Each number is 50 + 15 x the weight over its row's rms, rounded and kept within 0 to 99. Layers, rows and columns count from 0. The size before them is the row's rms in percent of the matrix's.

# layer 7 attention query, 64x64, rms 0.164, rows 43-63, columns 0-63
109:36 55 74 46 53 19 37 50 52 45 49 71 48 53 36 63 43 52 55 43 33 61 73 75 48 52 46 20 59 37 66 51 51 74 66 47 48 77 37 53 49 36 46 15 62 69 47 54 23 79 50 46 46 23 42 63 59 68 48 30 69 42 81 47
108:40 56 76 41 74 32 60 59 27 21 39 53 68 55 37 24 38 24 61 60 47 34 48 56 55 39 83 40 69 75 43 41 49 44 41 35 47 37 63 30 43 65 49 53 25 43 59 57 21 72 54 45 54 57 19 53 65 27 57 35 48 55 42 70
107:28 27 27 46 58 55 71 75 47 52 17 47 55 45 61 55 67 75 44 56 63 70 58 56 38 49 52 44 62 61 40 51 63 40 47 10 23 68 62 40 28 18 56 57 48 76 67 49 44 51 54 52 33 78 49 46 57 45 45 74 47 29 53 37
118:56 20 55 50 28 36 49 77 40 62 41 53 48 63 36 16 19 51 56 36 20 40 42 46 57 71 48 39 44 06 62 45 56 39 53 38 70 61 38 42 55 37 54 42 16 49 39 35 63 42 67 77 45 39 58 42 53 45 30 54 35 59 45 42
116:47 32 61 27 64 55 28 37 39 29 78 51 58 72 43 47 53 58 35 56 81 77 50 35 47 54 43 24 44 47 36 49 30 60 65 43 38 55 42 37 58 61 26 55 47 58 16 59 46 55 88 53 27 61 36 34 70 65 37 65 31 54 41 50
090:57 58 66 55 39 56 33 65 25 78 50 39 29 67 39 58 63 51 36 49 19 31 28 45 63 30 20 72 53 71 45 47 42 34 46 43 41 29 47 38 35 57 50 63 33 46 57 31 25 23 68 51 69 41 51 45 25 34 35 44 39 41 28 42
066:39 51 46 41 40 25 41 48 72 54 62 27 63 16 76 41 39 58 60 51 78 53 54 55 41 63 77 38 47 35 42 55 59 48 62 44 84 59 52 48 52 69 44 32 62 56 61 53 88 89 42 60 42 53 66 54 60 50 76 63 69 52 58 40
072:59 54 49 59 44 59 69 48 37 69 67 70 45 28 53 66 41 72 57 53 49 28 11 59 67 61 43 38 32 32 35 48 63 32 60 24 62 79 39 36 53 90 54 55 60 57 42 42 52 28 61 52 61 62 63 56 47 36 62 55 50 62 86 67
084:48 48 54 40 65 69 27 57 30 46 30 54 43 56 44 67 49 33 52 49 45 72 52 42 48 33 18 86 47 76 52 71 37 46 28 60 34 41 60 73 49 30 32 71 30 54 50 29 19 41 55 51 66 45 63 50 41 64 42 49 37 42 14 44
096:55 52 54 32 57 53 24 47 19 49 37 49 52 62 35 55 59 25 51 46 57 77 49 51 52 34 35 73 39 56 41 57 38 59 41 58 33 31 67 86 50 11 46 74 31 60 64 50 35 22 46 34 52 48 51 48 35 71 22 38 61 47 27 44
067:45 62 43 48 44 47 54 50 51 22 58 56 58 65 36 52 55 71 52 28 30 32 29 60 55 29 28 35 45 44 64 15 37 34 37 20 48 74 28 72 60 68 43 41 47 20 58 27 33 21 46 45 61 39 64 42 49 39 70 67 44 46 57 37
064:46 54 38 46 30 53 53 44 23 68 64 43 62 35 44 39 57 43 52 64 67 38 75 61 59 60 63 48 57 39 66 26 43 67 61 40 70 60 38 58 78 51 55 47 67 90 44 71 48 58 43 33 28 72 45 89 63 41 59 35 67 65 71 40
062:64 40 31 59 43 43 54 58 66 43 46 50 68 28 42 43 46 76 53 45 72 16 67 40 55 60 72 43 46 57 61 72 37 58 51 63 68 42 78 21 61 69 61 32 64 42 69 57 51 62 55 49 55 55 50 49 49 11 60 62 54 35 93 42
101:62 39 40 34 67 56 49 31 31 78 24 47 75 66 19 51 47 25 51 47 47 76 74 64 44 21 44 64 69 39 42 55 44 66 61 68 55 24 43 56 65 50 41 56 40 61 50 39 40 13 51 39 33 48 53 34 28 31 50 44 63 45 49 67
085:69 53 38 70 45 46 55 56 62 60 38 49 57 31 53 63 55 63 43 43 72 20 47 34 66 66 49 43 34 63 63 70 53 34 44 76 72 48 83 12 62 82 56 37 67 56 78 54 47 68 54 54 63 56 59 45 44 27 50 65 52 38 78 42
098:26 49 74 50 36 60 50 59 19 54 62 51 56 66 55 53 30 89 59 39 27 35 45 37 43 68 54 54 68 58 56 80 25 54 36 67 56 20 46 36 62 60 52 41 49 58 20 58 57 56 45 30 68 62 53 69 35 55 24 46 39 73 57 58
106:57 48 52 49 70 13 59 44 27 53 45 35 32 22 27 92 45 53 52 38 48 53 52 29 79 69 30 55 58 50 51 41 60 37 56 31 55 60 56 58 66 55 76 34 53 63 49 66 61 57 54 55 55 58 52 42 45 24 36 54 24 27 43 22
111:64 53 50 52 52 46 59 52 41 70 53 70 90 46 69 44 40 54 43 48 70 25 55 51 66 41 46 41 63 26 37 51 70 67 50 47 44 51 64 55 67 40 55 28 48 69 39 71 50 47 75 25 53 56 38 37 39 43 70 59 81 34 02 52
107:47 32 55 66 51 64 47 45 56 51 64 59 41 66 40 51 55 55 28 32 75 70 49 55 51 71 81 53 61 72 42 62 94 43 30 49 34 51 27 57 86 62 90 54 42 51 43 64 51 56 48 51 45 25 74 54 39 45 57 44 56 61 43 68
110:36 48 07 64 70 28 63 58 56 58 59 58 31 36 14 47 55 51 32 66 60 54 44 76 67 28 72 35 68 17 51 50 40 58 52 78 26 31 59 45 42 62 33 61 58 42 52 52 58 63 42 48 44 37 73 50 39 55 37 51 60 45 30 55
113:58 46 71 61 57 46 59 21 51 27 25 53 40 46 41 46 70 84 65 61 59 42 54 46 68 39 38 40 33 70 37 86 46 36 56 69 62 55 52 41 43 56 68 76 38 64 50 57 54 48 41 83 42 38 77 29 73 51 75 34 63 53 46 45